Part of a small language model's weights: width 128, normalized queries and keys.
Each number is 128 + 32 x the weight over its row's rms, rounded and kept within 0 to 255. Layers, rows and columns count from 0. Numbers have three digits each. The size before them is the row's rms in percent of the matrix's.

# layer 11 MLP up, 512x128, rms 0.132, rows 242-296, columns 0-127
096:108146122096160160065103089137093127162118119169068105095139160110111137119117108112146145120200147112123115155090105154126146201072174107124122120135123117083124205085155176094102129029139118149126155119136104155059120143158111110239138153147104099145112152146144082107142167151200148147119122141169170135163103114082182143091096137092146160154157132159085148102120119108151097160091
119:108082157121180133157163104119179130128027182157126116100106098130151121098114116100139089126098135141146061126116116137139112196139134078149137128129125164062136096071162110159118110078181121148084103138068108111020126072146182072167125146130128132119121141093109126159109119092142131162136136120094152084147140092125109107086155150093177129167085089130163099175056115122146157100111
123:114107055118144170153161086099097113043119104094109130081079090099129140132091129080160172120142123132083125188115086126140098166173106176122170150087108083125098112126121124181118141068098104150113106132114171110128094056112117124187173139124115144098082118158108119204133132140051121111139152125125153107141090137122092151209084111102125140086098097136105112189109105133176077142164
115:142120135122189070131131133138189130161061184132131066175140116151136130072062176143146094196076161155154113144179109112157145096121099134096123121125093093107121124110113103119131099145134182129112104154143106140091104102102106036180180123121121161135167171104116133114118107138104121124163081118075172139171129154128120141144092163144121112076163140123130115150162150111142174240066
124:145076083077174135118179066092116135135039168119171148070103058125139103097155121174153153153130171040144100170098093117175136153158152126108057094177145139076148121093113123080127117127161157154132134126174079136175113131099115152155137147087091098146105134155126108122101187102137114127147084093117124176125123101163141187109129089147141154197098091149119113112148163106160139159130
003:156104131121105135124126099149139113084168159241169171113128132159138141181086161139164167127111119149131113098147093165115185121152118110110128104110096172057123142161146112160149169093163086101104111137106170091127129124190139046137074172096079125183112118106104145120106128132133145102137120158072134102044100071129147060150142131133100162103169094138152093098187131134179124105089
141:150079107144152118092088114058102101125114179114160062144115116157144148117104106118160176161095106121138161176126076169127134115131066114137181149127124105147117100149106096040126098069137145125114071171106051133134163072136158123157148099095115087168099154086127178088164167117109156147140074115090137116186120171108163182102153105147125107201084138105181138108101155142161155108130
118:118089095127117134078161131089083117150114123156122155149130183132113125117116124140176135112104166108126130108127113038164123141185150131209180159088112153164157042098165087098110129157141102128150135097128152080127096144095091137070137118102108118108164108147102123089097160102138082091093121090176126142118191072093098113099106096149113086216066085122116154108116116140146062127072
003:125116168107199129157193121137149110114150172076121163195086061169169168202084130138167186120235119170149139132120096141147144106146037119126137108128127121122118122137036140137107128124152121115167147113097133162154079179162134086104094150127124146086108139128101153123083100089087155135147123144114096133125101105157090123149077127102124112136142100116145132115098157151138100074064
123:139104120127162051126160110105115181144108143138127095106142069070160136183164174091120094152191142127102091138091083091068152129100083230122159115140110078117132200177107163103138090113139150083162097135157134179174109120080096127163177145107114112175098085104172084148152155113131118145143124097046161120113100115120186146116105149148118146176161129116103114123146111121171122118117
104:085191109153237164128131168131162115145155133100156088069125082135097086131116190127175107213167122129121139030146159145154147118104153133061106133121168151093119128115117119101076112155079127106166156117137122126183096143149113208140129154112152127116112111161108087095115133080109079097138109083084127190131108101100116084151160140137159108109141136076135109118123141130145175162153
132:131113148097156089099171098107079070125086198149105086091072113128131122171165132143130116123061106128145147132161076149187144147172166142157135136104103117119187124126143117163107101178095041103136153130151132150131128089118113108070177116157091112156090109135132055152144142099174161137136136098144158203113160158039111126144093105118120055114087130085142192131144129123167100133128
122:160122105078152109121136185088132138153126134134158151161127110130117174149133155076128137143197142112163112176129033136189161083160145143141109149186158163135139157099182159170111120124141118138128145098143057170164114086127092156159147133120079105174130125141090103112118155082120062141113177118132112157087100089111140125091113092083147072177158143187109188111152148174145189193151
112:206091110172158162096131095121124064147089175206158090087138133095152127124088107134132097123147149171099073123122052063148124135123151139125132150110193161129129143140093173149098122184113143102142193122096109127099092101145146086172124063154133105096140119192110148158151173142166142149151146115153153129179088113070130137128056135104193130104074143134133114135149088123158138134071
133:135126099172121146091150136115142062095162143114086140050162138118129152100172162125146104134050172058119152138053129134170144086155132121157166153125156136081124085051136152110120092091158148155098171143120138087138079105138172183179118103096102148083135144104079179136155101117129125147154123125108201121085128168110184114113155119131141053116096100075116145140156113109154101094080
003:092193080153145149138106092143116094122101134111205063187138157129194138097154084095129107125128133090164149136121130098094116144115123144151179132115142107142119121111099114163093097126097127122093087164134095123105123065102163074153171084165109175132109172108059127121123098119130206107157096113137142125144094096178142062105127090108065115152052090101188088137085135162107071108130
104:186103114110139135095122162100180123171134186107117111152133131176192089148050156150152093141137142088151135128142161122158149106115151170162111116128065145093147161104059094176119106189093135146142153151105105129139153167120118111111122166109122096104166188158118145139149110121169100168157072124172151203073131195109209107163099115109180135141108146119192190133138112149151103162119
033:085204119147148151108170133157130123104119148084105135115135085128161129154145125094146140115161155138115090066084099133131126123094098099114113103114114130131099158071130208113076103173123121119129085150137111144119058123139140164110141085129114103068116079162152144139104162089125165105156142124107095079210077098124075108122166163140107077157096140088138105120097204172116171240135
119:175168137146109133086141188093170126188040074136099178118098151090187145130130124132144111129103154143108111134144104161113115115164075132216097118150151149096160155109084126163094119128097068138133096118153092084125116110116115058163134129143145119127143150113128137130155077067104109167094088081032093117121147133115077162124151093164173094132144103143136156148130127188148151129052
124:131125113140132088084102138075192066136103122132215145097145083121116141148077168121128141134166118102091117082137115118124144140091197170110176118079143060107118146102126108169102081130102154120155112124141084082146136107072124117086120118111080117139085097178114122128125158089134098130100096086161165061082157128099126127092127104196157135213126122146079156100150136103126060073094
002:075108120116150117057142166109131097174110161050125087152174124096095145099144116123142145135055143102108145184067128117109148088153126136112140107140181107131083087073084194174082092118108113085126099143100135094194115108140130113149177062164114138155143131043142139153179144137162120058116160118118108154143168121099078129066157088147137134168140153125128103127160165126098095131166
090:087103126164165114093086145119077087101117133057164140133165106125142167197131156098131126132122103139192138055077101080128156114051073113149138116114127142088109181158150083149119119151102102118124058157130074143101157092189116098199130041136131132104111128163139129134095121132133131113194150146098119018132130124152101123111090149118162128169131148119161128148119162162138127148147
129:119056111094133107110147134063177098084142104120123094083146108134152147120089126125166089124150148139089093143140057138132152104205170116127163113131162082140142091164113093108133113075144105113151136136071078109095125060157146165151174146123095131126022196104126134145145147124115094117167146124208162070107148075082150112121149117106146121116187165152113115107152085121147180120151
095:239164108145167132177146116111174112163137134143091068170127124154173105079141120120143095106115177171118135192167129120180118163157177175121169126133125081077130111116103126059116114158105118115095172121097082051158098114114145104107174128138109107159111106152156129142096131154149156174154126100070136147125108058135134127117105152142117130106083074127092171161153150127172180179083
112:125100067122143114112104120109149128132118094097086099134120158094161139166131166067149080132085129114121118128085096140131154118089119133105170104088145138109090119111199162174117122086099158155120050129182127135084163073158102115106131109088097089087057109120134087128112159163131174108103157135119117076192156050098095091159100174178112095171121101187184118177146121140144139063140
135:170188121194104120118189192146097111118100095118097079146098103107126118140153146098147105145103163063095112148101117124138163165129185157167161135082096100127105166151139125090125091159143141111122115175086135129137081086140162186087134091122177098153112148150096169147106203199155118111146089092138151123175105097099075137142074122079089072101159122112119180089062127154141147092116
078:106161136131128085107096151107164116125084132164108160093122127124118129120067168162168146116124127162088185113111113126194096176127081096091196129130128084100131158091115079086108106160124089145073124132139137156169150091140128144162107070060144129122056136176060109145174169095068169173175129122094157110108126176113121118144104124140180110164110111175189149145150128105139096189073
110:135140164142173148198129094120081084165094130141085141116116183129106136114125128030160167144104131091106081095096101121131183112106064150165095118108156135090138104137137105154099110103109172136166142123138110111123107146189119146195127143124119117114148117176151095065143126152111142086140139117035133136113106115158075154132093106093239078147175132168161135127151173095142176147114
002:133098094144096099112149142150168125162136133151218119134140094102136139099163088122144171131137145137105143141177115183128147165127172110145080140072059118135106114100147076117131122087098152080066101199164130098107111062172132088127142102157147111157116192119090172147102138122064209071147109114109147101083118103123104102110160183118117143123094120167167157099099159104128061184121
005:122205160109161149128132137143125171106112103085134115055113108112176120196098115103142091106150118133096144091085124073144155137138153125122127122131192134175123143070124150150089102182125136079125092189146073157125073148102129162133159109126096100113110136161098202157135124084063169153151141125154177064209121102135106091095116117136107082110091104111135081153057160134117117179114
003:128147093168129145088150140167161060128179140115199131153104068156158124128147091102157140136146142105162137166145144162116193137159092112125146129117154126118080146150099142166079125072122129116114141174098161105123100084167168065138086128135091141181134119120062112068147096093199193157122096126050116154096106070152152092112125087112096106176149133123179094124112174159110085084108
096:135121097135168095126167121094138097162092133155125129130139131162144157167075128154179141118141122108138116083124148044168107160082112104089171088102150166111168136149059139157074128157128102090150070123100065088159133129133085111129081156115120108147151155155153140152175126182089123142113081097176181058169127139090169174124159167184161051135179133172126142149162128173168095139123
003:159126095138081107102086157095138093190102144132113115122115150095157084067175123090106117130044124064136132121156165110056139106139173153074155116135131133146121167094183163104084099118091110112126124145165139088120178073085135132078120053137139150185144074111115134086167142182152133102097129111123070127162135105127119151126084068151118095180147197110182099126128156138102107162146
113:066140131163140105139145119128090112155087097141156137154071140094164081138167160116126120115121125132080094130092150122089166083110128076135163125094146072103168117111024116066119090171128188101116173132163163125073113089187130120165156093107117156093089131168126113119092132074193080154128115087154134121092089109147143118126058213123112121157180140147159133131109182132136140142094
106:144052138107175144153145116085146093062129113103095101108114158150102124112079124146136109121121068152081102157080076112140075132064157119204167160107169118110117095127087143153125098141128099105144111136129070087112149142198106140159159139105099148123097134071111063147194133154143140101149184145148136085119163115110163154098141163136135129127198117204179165160149157114163069154132
074:065149113136167142065095125091176115149138155101106135127128127118189131157155152112139092117053141116180132139089129105094150108104071149140178113154171122102118118111071165166106116131110089105127084118127142159132107086093094120094157063107167123074093147120082147159046156125143151139163113136118131029190118135121107164120077114108123097076139134106164079189094146184138082113102
130:150083170171162107132113095091124077125111123080069130114125196135167139135166125110081101119129142146117086134117127089136182078118185081127159111163118138060121083131143143218125116087162102163101104153081097124089159123131138109153088096125137108116139102164161159143185162163097077159229068114121115074074132115142129100104156163163153074136090142129129119106083123169163111108124
093:135178095120131166123133109146159125097129170110102160110076096109156108146162151165148164123154131158113081135086089096128121047158152120138132105142174102201148114092091209128099108148141158101126139142118138128151155106102143152132111083115126144065085169066148130107151137201109134156143221108104150059213098118080156148100142163111191147157102114163161068104131149132135153114166
140:140143121207092112131131100108101125088108137101134190087060086079148142148141101154107182139070158084109140152119129176131157189097232110140123124071111124095117060065156141158130114128157071129135151114096089124131137047121161161169107102107096107142145109116152123141147162149144150177107062133117082134096165097093113131140152078146123111173116129149104164186148150119167119145094
129:136144098089139110141175151059126121105067137083137146117106126185088106093136177143116166155115066077080142140121123144131124125113254152163086127121100155111145058129118194113083108142144104095134188166166104136124128113131085130127150122084086138121113118106103173163096144156140131156123106073141126163081126102130129062131106074089167125117108045152115155096092111149131147186138
004:106122143106178118142151127141049151085125092099113138105088091136054158146095131143123158117203123175091160092084126150222135117131121109130102123138177145161142104113094125154131152175146120130151122139095089107129118181149119179144199141122105103068108151132154161196144149077084102176128098130126199109156108143117123151107154171114141175078055072159068131151141116122152172142119
102:139144100096145150139180133110188116165097111120093122114139150026123134142165106088137143128127130104136111157134127113094151077102092106156090124131091149121134131181063132162106117151124182150145172139106124143079119165161139154153133169151147113044084080075080130094173123102104123177113121081069106172148087154075215180087136121125178077185111141176160123128128131108138132172123
135:148099097175117066091185081082114131126110098135127110128123114177093121085148185085157157149098118118097123154107176164164117102123218170130123117099146107138174082045126109133105133081141061092168138087086114161143113131077136131127118099117071142090078151075091130106200130142169158160100103119102071177107198150115129130103101103130113116150163093125171159135092117143170137129124
133:140079109117103082160153161111129114163092080157151099131088127130163140075119162076140130154128122139072153146109046165206072120149165084148161144126146107080076052090108047130103131118115158120148136136111116106136141061153156102138143086123124141062085214166102097199099089119163155165123111145141133137136097126087129101157102156115109119160167098131138145149092125173155112135161
096:102061091184164115081154108101129089136124091076116114103125161113122111111113147148131168124134122138117147101046074152166125179100105152148160112127164128083107135118171148080102102130106175122104057093158130114102129069129096112189083099120137110096104192081155138060108126108153156123125115145100085138123118118112120145117146082118129057157086195152178169186097123139144114206085
003:089171118117182109122126131143142173121136095069179048168123119127198120145107139109133112119183099126115117108109142082094131118118133136161139144132104118150141144123080171142094086173139130108158066160122069148115075145103123142077172087122176140129098159152076181095099087081124177142154150120142128108137112104184112096120131103103095089126102103099187132144047215181105080128076
105:180139128137118111104085130134192061104118158151110130085179128154183147166077158087145043126168086111135083113123144108134141118137164130150126122079139097114142150121102174182110096173083091132151086104078127085112128134067105144111105070135101111141135155111142065137131135080158095103161152138102138147151097124107177116075091150138137097156154159162181154148149109168156181207055
094:155108101105140163103134166144135104094135081148118112136128142137104118121069136117129132119147088108133068101182121117163167180097103101154122151066109151055101112099120119094094136119082095114150095139132091135156157126140143121145141115119067166098099097143097072090197233123166116096167177128137117125104168054092203170086133131129138168166101124208187090114156117113162142156119
080:132121090080094116175160103087121095071094154129040128156145164152120134119164165115150158112080131164127110106143122136142192112118167113142104102144123154155124121131057189167105086107101156156159156079038094139110152134096119155172193125154109130077153173117212147147225163126141095141085130130101140141120139133117127110123132178155164139130102126105081118134117150131136110206167
003:115117178106167125088142088090133140118107120166065143162134136136068160185026159158136147115085140130115123104154107090161050181117119141140125078120102147130115114080110098084118126157145097087123036101121135130105116163148137156124190118134126121075153149080101132175098140187097142161150130147126080170132141134124074117150166142161121169114168136143150160096200119143172181181146
003:140091198072215145117137168104101122123124144079044146138119122120112148167089188151149124133163109139089127141128116138160053128139067137146166100129139144128149083090002137131139153115158121087176106079113133100149074184156098089125118123146104109089100113073109123117123128140118087105131098121158107195173136147097112137116096123150131124073181118087131136117189102123141150122138
107:123141158152119177079151145127138104158112115129102154085086144101159087148099141076137142175041123086138133138122149139150157112141190144124162142097090108096144091114092113174066104135131180110139083102139060122085139113165163079120132074090105062108073157159102134108108131131119129189120131078111176123116067141131165179046100102103158068125114138121198165127089121144159145140090
003:146117113104146147156098166099134114173123147095059124092122167119190101141148131116145065114068111089121163162188151135133150164133131184114148112109181111140113161107162145123112097115109143080120114141177144119106141078089105107159088086172146126154129102080096162144188120179089143087119173126187092199112187140137061107136038059148114094104149147114167118110110126134136155138070
108:125173119160185178141157135142186081156105139141109101150128200178098125136101124101148112146098138094165142090157109184127172099103146160103138140176071142144124152116143142112100099160118116152127161072105127137102128123161132155123156121125113075155128205129144060099102092151150121110185134116135121130182169089117080069092230133178223120120119107117132165159149113172168132172116
003:105138066139062083111099125088136123162121089088149092136119129091135137043157120162108150127061112113152150111139116107112140089130196156111108135146093115126136137166191169090111099118075111148072173157149057118103196100087102178124150106136164185170113110179166149104163166155181128119081154104092114098133120112124130177138144150067129127136101185107118125132134208117110102107090
# layer 11 MLP down (transposed), 512x128, rms 0.116, rows 242-295, columns 0-127
080:141114118171104089110127181090167091142153118067125128156123102141153094112097112134090133175083172112113166124146081114179118117129119122106130056123172121178167086157142114111122129090096122077143121165158110152146144125083146158073107111136092166099136142100113174157168090085096106100098180108060083160118129160177133159164095156134110121112023074116166075161084141184094125114174
112:095166160129152090112127130135104075101140075074153151089145112172077063089137181115122168070143161075163115094121118171133155161094114134119105059156126153124074112131114122164111155151129153154152154136156146134109131115136072188149164096173124141134112051122127132086126087129190117114100075181142092098112112117135124126192133109137145117158127089181157087070103106159037091119094
129:153101142142132112120131136115145145185152140093144080141087171134076126119133148134149176145116156127130150085123146111125133110169148144131151132168128111137136126185160166102120064115012087088132212153175127137127219098141133128151100124148209081084190141108151123102103117118152111156140119213133105171125121129135144133073117138049112098200161117133146146098120113153068127133105
115:196145114159115167179080121091142116087171100088097127120163158167102128107155139120167141071138155112145082119105110124129076121133135074177117141097140157201158141121101142124103191080162124161141127147092121127103182152102118123063127101115094129072081117162096089163164100119117121129084132107156085126109217097118111108129125095151136164081103123127103047167121106140089044094173
151:103116146166131081105193137148114107118106098088100097133151125096131122061130164158148148198142090132126108179131116097159106068209109156175105152062198088167068136131193105171112138148174165091125121187145152115094087161125115122133109038075098139134127078132168121148097135152131130111136154125108130162141150104117119112081109103072142164113130081117106137101173091101112086085108
002:058125122127123133144130165143114110110116156044135133194103152102100115123126144098127141148101155102170166104120191099083113100168171137133116138143102152129137076164116099123043110135097143115156130135113086101129147129108116109134148137141161091119101169104168114127104066164122152088153160162218136074199132095164123124079139156147104138189089115091044167136204071119146088140114
182:117150102173104143089073150107102162122129172120155085111180150166070129114131113140073138173147091128078116153148149160136180094094156188105188152108155149170101093144121114065148114126218085138127157165070125120104171090140143091189179116094163165185124135130099134068127121113105136139174129067109071125150165169107169140111184144099101113101106163118124118100072132085128133123130
125:132170162121152160188059166166167146118115125123172118109104098165119153138112186110116122110146111169113134141126137178122175139075108107122099023141114130122102159180112139169190173080067182097157123125113136189112162117150147129164091122134153109128098165104106108150167159131131155154155141141054165122155081153137170160159102126117086111075116117046120140162115124099080195137137
002:155069102107120089133080093125170131154087161081146134142130121140100115128109120138118075124096093166141171201058166068107107172128150149140185147081157133112100134141100095141103172183102124158136112107162138075195131102083106140093135076113158114203108118132171153104143089125149118079085124145148104077167110090196151126106119087133113079143142099198084183107108130091130133164108
117:107123127152150130119095159115144043108168116058133116118143146131112070093130124066166101176118160149191125139098140104184123144179137148138186134078147131093098114087158101138106137166145107169092111116062126121120110152169147051105086137130120124129129141115120163096187075164132175129105128147189167134098103149135111147096224128088164122136145111153116128139071113207111166068125
118:187069124185052107115071111095131119133086119137147164156196108165166129089136088094096148058153146115097104138154083154108142113128125137161090081124098130140122107146171113133115152074252132149080110087082090103083171130154108111115095134173115166154139153103154146160116127150113144160130143162164132070119147174117146144106119150177071125148083112119146114118102110118098153059119
141:132160104104145143126144181162153160127129114112124134090146125186093124097126117127144111109176131120111093111087159154157150210139148139115161136047146059171149158108145120091138196135129134114131065118162124107100119167205083178158144155096127109103110116093135194116110107088125078043119130080149143140122096128175119148118103212149145141162185127138152131159102170078048112132126
127:205174148085184118124140168167105132079136165099079121074121131173112116165120122090112149098065172164104113113171145136130112082126138103125135165103102117150136101185077113162082107126131138096131161147096143133176172153149105135116128128126181156202110121167156086147071121141177100136122140065174107108157099167142127167136220090102144196138124183152150123139069104133084102128120
098:094137157159130130103134118125101130203147082047081124155122115129116086200180186113069101124165148081134150102143152147120132094128113097135164106142113090048145118115151061143140149135137110157146130100134128150103127064108115098081198194132138115151142072129145104124128182132113137140129159137123085107124152127144121066153197095154086109138099088126129223131130120128130210121163
140:100157129072142134182192073165173152210159133123138132158114133161133113064058126109151132093153114159060119119106157136105098134096136168107110166060168139124092150165118128118146081154087091101191142134180093140148065115176144118123154107182143104167101142167145100083157091129127088143102117150120147183093129072141154182127124112121150108148173085158138139131143149090048116149140
002:107143167136156123182111128126107173143162121156147180075149122110082136052092155139146181109123129171091094145111167174116132097083173114119126044133085106106113129198152146216095106124129102143135083118165086103104117154136084173094134073122058139195135158107111137167131114163119147139080130119121107123089147202177145120163101189131118126075175167146131145167101140104127136142108
096:074142116195094156121106106131093187088128113080061148133078135107095154161124109093143151111118113096098147174134138111118131126150073087104123149095188127131123095156131113098161134125117120172118127117163081138147114119115135146136097085197116194135134097137152145118126150159066203113131161169062086058170121086182095123094161152109071076118080131089058105116087146087136158121136
021:129062119075127114089087146087144143127177105185131112125099178147117105126120120155127148160108124134149130177150137091113112128129133173149099203149182114121149076193114063197160183114160119167112177106113122113163197111108080086142127161118155135159146151093091136100175144112147102140090103120127114218073155181147120166143078114125150179121137093171132156116144130107139097060081
110:160089167129103203178186114142120162124155125129123080120094136114107185091093129103100152144199131145128124142116119131169137128126149126089135164110070148176113096153166136157146123137128168106139124138029173139111179080133121162123093110117133068156083092086102088127081099174138195091121157163192128145087125127119140108167080075138099160112123102072112074088096132078166151145155
127:123124125169144135124110153122085083048142169146097130156114092118151109118097112165166135136150161117109106157096119139131141196135155169153089104077083087094150143111146119134108081079082132127152170110100079142074126153120139135145139096092038125115129156114065213190137142153138126164120125160082127164166159099150133150096144121105146181052192104109134162116141094172055138107180
002:108142214120099096163090086103094116073163155199096176144112137175133141118138173190136168146139105179157117093136217113189159141127148118058113160146120151133159119146158073154113082127116115144156118120174112112102157146112139111094129068109132152109126074146117107146158148156096165151121174110106144073107116202094067093135068168126162114119142120143137119115074137134153107189111
077:119111132138145117102123151151194192139108100205101105138084109130125118076124110105145125113136147106065134141159173168110062139156235142180144140159103118131121071092147172128059117086177149152117161108093164128131106110107137167125115187172086162170135160125130113145188144174163094143084133104174162198088152165115150104168145104113123175103127089122100148074159101115132124140123
120:170124103158161177131170127176082103118153181089089163139110162086161090127159132078077128070139167213142134099160123145092137129101198122144126094087146130174179133087127159166143104128164066103130088146144131129160120102151085169142110167133162141161149077139137125119094123118119099093099104133158131160071159142190071158070135140105139104167146125057100126087143140156134067111182
078:055128187163086084100120143162097214134108124086175153133105157130144118178079126163080159130146099090166149108102092181109157094135101099132153175148151147165074135121142149224175159216108090123145126098116099190143163084144061131134094147075116120129158114126157112096110150132116120119083137174158118132117124163092110123133141121151172101133079135121155151131154081077119153100128
098:166135159135158145165124119113089133100105132147128160087149104143145098111115157179115186121150168124123140097145101189093100135165191102127120113099128129100133079133010116127146060119163113136145147104084098117202092116091127151188104132139119136112174138116109154092169055071165051164151105126098182121120124160144143147123199136108201152080141105109106125089111156159104129108158
146:146092043127099183105156177170109145144170137127092114095131179108168071125111080084170098175167109105073167159110136068126086135155123141144190148135057106097139136129117098082151164137165166117135092159152133098124103161131133096107121099130156150115158109153174052165135142093122123195134136121163144190155116109148157125140138143089138174180125064083135124109157092110179162152091
054:184091096094168097139143120170100153129119144111145118132069162120099077117184134095141133172062143095153096156139096170073139055133134135135078123146118181160078129148166140178113115109140125121154056189141089132047082111117116118068153138184075117137131145120137109139090129174178081110110139183133081151119163088154162150169122089094102175164104150141088080130140116168111130143128
099:142136109097097131153119194109131132120150122088138183149150096085155114159094105116123086132043151168123094093181154098138111121161100172105151115149122109147162098164107151170171138101118165091094081122080138168134236083098117119106124122103090176122099114121100149190071083060135141179141067145162125112074078097113176104147163120115097157146124141095076108147114103123156087135102
002:092157116162154142145086147109110142132195186125191163172132138127081179091121108140121150105070137135132158138121194120103122055138150148171111056153102176141167133168109229134149110121110088068155105083087111132092090143115133110129129106161083132126125149100161081137117041156155167083125140130129110125147084157105124143115095189146091191120127153148137135172127165143101167092106
003:168075131103141111087194124154127125203135135130167135171160113152075118107108157092104174135104144131111069123169099194115101125111120130133143136133190151108143114112094122147111161121152100131141162036150137124119186170117111105132139146123134186156142098108158136096150165110162120130110068138099099184075101207173179154124085151146184144131139144217117179160081104096095099115113
002:093124168126129148179098114117110134125154135154092168136139152089085130084049158164147188157088117143089161172077194091118138123120136141124121113108079125090148117199100095172056123167096148127159087100142092096128145128123121140096158083121146086175099189167146159198148113160116138079100146142172152048141117156155126103093077155135089156090170092155092142098140104125169127146091
076:083162084104133141071061092138116129135181129109105086133122118154126105151168103066128095176120138121092159142114122124072144101110207175183097180122117085164141177123106110126175133137129097091140141156078162134085127150070135131086140095100149124161098111070111161074144160112121171131166129118093162140055157086130105145083142091098107187161102129113111119166116157115048182131093
003:083121192150124108151176132144107163096209105168119118123150103136126135126129175178123133145143112110134065066091124148161138109136136117156119161148079135140186080209148097178118136093151165154142107154084140118134131105152163125142149141109078121069110180195057083188171180115133086129120150169133164140090135218093129126098129169132176154129112151171150097107145124163159099115123
109:155128145140054142060155163132152143115171229111138146127166147113136140118099101147119146166142165145161104178182156142147131183100121220134096102158130131113096114139169175147149136104127080126135054096139109113142133150111132111151135157174103074110149133119104145126142126145070126080139082138132131153146160172115146157118189038146115100080151080122049169159152085122123153154093
084:109158090095210079128134079107138134100151105113090097142122105070171151109187142120153168150073125087148144099113092165173133122176112139133136107129191118138098117121160172085084118099130160150185134193140178205108123123101114153082173172140122075099073144164138151155066150139147122141129123149172139147165177077160107118125070122101143092152115147113073175094142124176117134083100
059:170091138052099080188125111179090134171083114155165162113159126189072151106170091125130170164182073129070135086173127161161121149086147132126107155083046135126128155161145118125156128130146119174112154113115115099125167183086158152145158173166076101141161108107156116087170102137159110119113131115133128181101129135120101145142131179123146154156150120168087209117089122097089157155174
140:105160099104110057113157151145065085152122125134126127146132139154096078125159139093148125000115121103144095166131082160147100094128129152116097000157127142150101079134172139099171145134110140115144116152128126131116100110162155169145139149114124123113076181094135095149157110078167156130134169154174149127112154138142141135104093106091113149129120106133131135111138123089081161116105
076:161077125119146106109157106058071152180127115120181029194163143136163099111086111089118106154107133105131166158143127151143096200111078091176079161101136147140120054134144063164144131139139127117138127142103116078126093099172119085190145181086131075177141089154114124116078105093155080126100079164107161149118098129142114097153155151127106176122132148080107161143143111113129128168128
154:096172077158159187145152141140128147130149148160138085137174105108107128126083124174141095195104171122120154135152116181135123043081136160096115198114158103127106054144059132091139154141200106120144078116078144152161125141148114132173075102136089122116166099064106084159109104111126141138135152097093124161149134122184128131154138178175056149102074112101095086124099141149132158134171
145:132127175120134124077156134114146107145075113127121067101136140151088122135065187112110148157110104116127130228130110160148149173116129147165067172130120115107134107130170156141130129096136193125139152205154152126213133152162089134186148038116107105145167114101140141098153128124149148104196142147142116155152131126155078148165096097129074105123165133119111106140161099079067140153046
003:151106123092090142056089145119164119157111163111156103164167142157144156139134112099138093140090119110124133108167078101101098144114079131084156134137185114140118148056118146091133124112116068088114182078161170189146118123145110120137105131143169141138120041034183145063093098147123167104135109094103094146161119068139136089152117093126160132128181126124155170167084091091061120107090
097:146079100119137094140132144132097101112150143164164124116115152160165152163101115116131092072101082141109161086111142153199076206138163149108141146130176115176179121126149108078151169104138095090077070074146098125187098084114137109139111113084183126174180138116126147112063150169161122113122145183166164130100129127171101045123098066132127129120167136096144095144165132190124155084100
145:096166164087085156164120123130131131129140153068197125165156144104142096103138152139122117156083139117110144085156112110130083160120143132112135090156142133200104120176147093109148073116116130066162123156176166147101098160192079177161128099130120147132141141177145109104108138114077194063101130156121119135128118080142116160107041138131213175064077139139126141092100072168074147119133
131:134166122138180106154080100184110106106150128110058132109140145130119154122126102088153142157120129115200075128083077136070138166108139171175158092144082139084098203097105158147146082146152133142136101135120186101112124117101203118099115169149224088120135124208194144147171137150108116100118095122170113166125121170158156064105096125122099155139107091159135165128150139133103177120102
075:158185114136203138131140191133177154185154100186161117086132097114146139106170151124163108177126147127163167135169127123146115176129140085169147158121058153147131134112150147133139143126086136122168096084142133161164186152115181146072152136086102114149169157168167165107102068177096159148062125158113167175126134182115166155146108133123128133139210077119095132104147186125087147103172
002:148116119124132119133123112146109152192123148158188170085129118099071137104136125099128151132106128164112133198144150185080102162111160134126111129094147120090113185187106143177153175159116128198098142096165153077128165122125106095139131144114096166190166180112148170134160122129167126051071102091117091146089120139175182128125081146175129121121148146229108149137070117076128083124104
102:073103094103099174108100117153094148136140160113109139183091101098112124165125113133155199178192167137132154116124162133131148124116093118094096184094101080107139107123078076075146110109187148104172167120123122149145137142174153091104118141069159149148121078146122178153133131162081142162104105106155074079135125075131115166183134117111124090145114094156079063123121126046154105058179
079:135161138156101144149148083136106131147158137138125140133112104125198154131203144090152135154059181087162153154128073116150148110141217131134152185168139044189109094174134112162173163095159187145138126149140171134121108116127133142114109120119153080153109131127153163156104086099161132175161084106129130126155133108196116140185123122116106140053114110094086132098109191153056165115097
061:175180108158125130059141139144168160115168061123168100186158110161148135164092140124112111178134107138135154140062119121114057140124087152115148178149111075060099140118149125166174163147171108101124183131216168111122089112159110074139108135075129100144157117140028119092054146117119126131167097122090128128141111111156103141139112093085142155112173102129144167143117106120096123083101
002:105163133086213115110079135164138166099081170086155140129038116130153115130203118103100083108162130126159090113161142140092169146124167124110150190117164162135102118101169146192129053114101122123174187142147153108130107122163167115126100127143177150137109104136174092063106144150118143135123157139123153129155136079118141176150161127106118167209118138138121096153082080117060070130127
002:163094150113110107141135072157111107115093155102112134123111102161156096144198112132068086186112085185147135141104130104128128178139143184081154191153188107144111130100195069159106123138142150178140172160166130123116115120105158130105130090115185170129122056213143160077119204138130145166085146138133139071187146110158145122136153095142146121133087127159127103163064085135126104140145
111:150152158130123116093173149114093132109101108098112124098091146135154095082162169088103139220100175090115111130114111097115147061122159120120126151131154078068079118163077089148103122150155170184109115139110093149108120126156097108124135092077093110063074153155097159108125138106120129185178177094106161136169095109094126168088028118096183077129182125097143151124107088132142126132085
003:151103198118142117159199069171124140130144145175136106133149068146126122083144180166106157179131127163137128103089128128119128083134124129128159171148142130147120116172111091159080171113165188166140121139112122112120129143137089142101121123114115175082060133236055124147139186091155131161094113154103158093125095222102147143103137148135150143119092156174112101119097065162098088141161
096:102197161139144094103130066090089165095098159174094101174135126079169125146098178108112155115115109120072074140135101128133134165168140092118099150132152133132103124212107109140170123163130076123102141123161126130156113104182078108110172162160094169141171126082174141066162100141111162146119095161086065096123140137091124125139090118160163132068089118127079127104195130185072175135104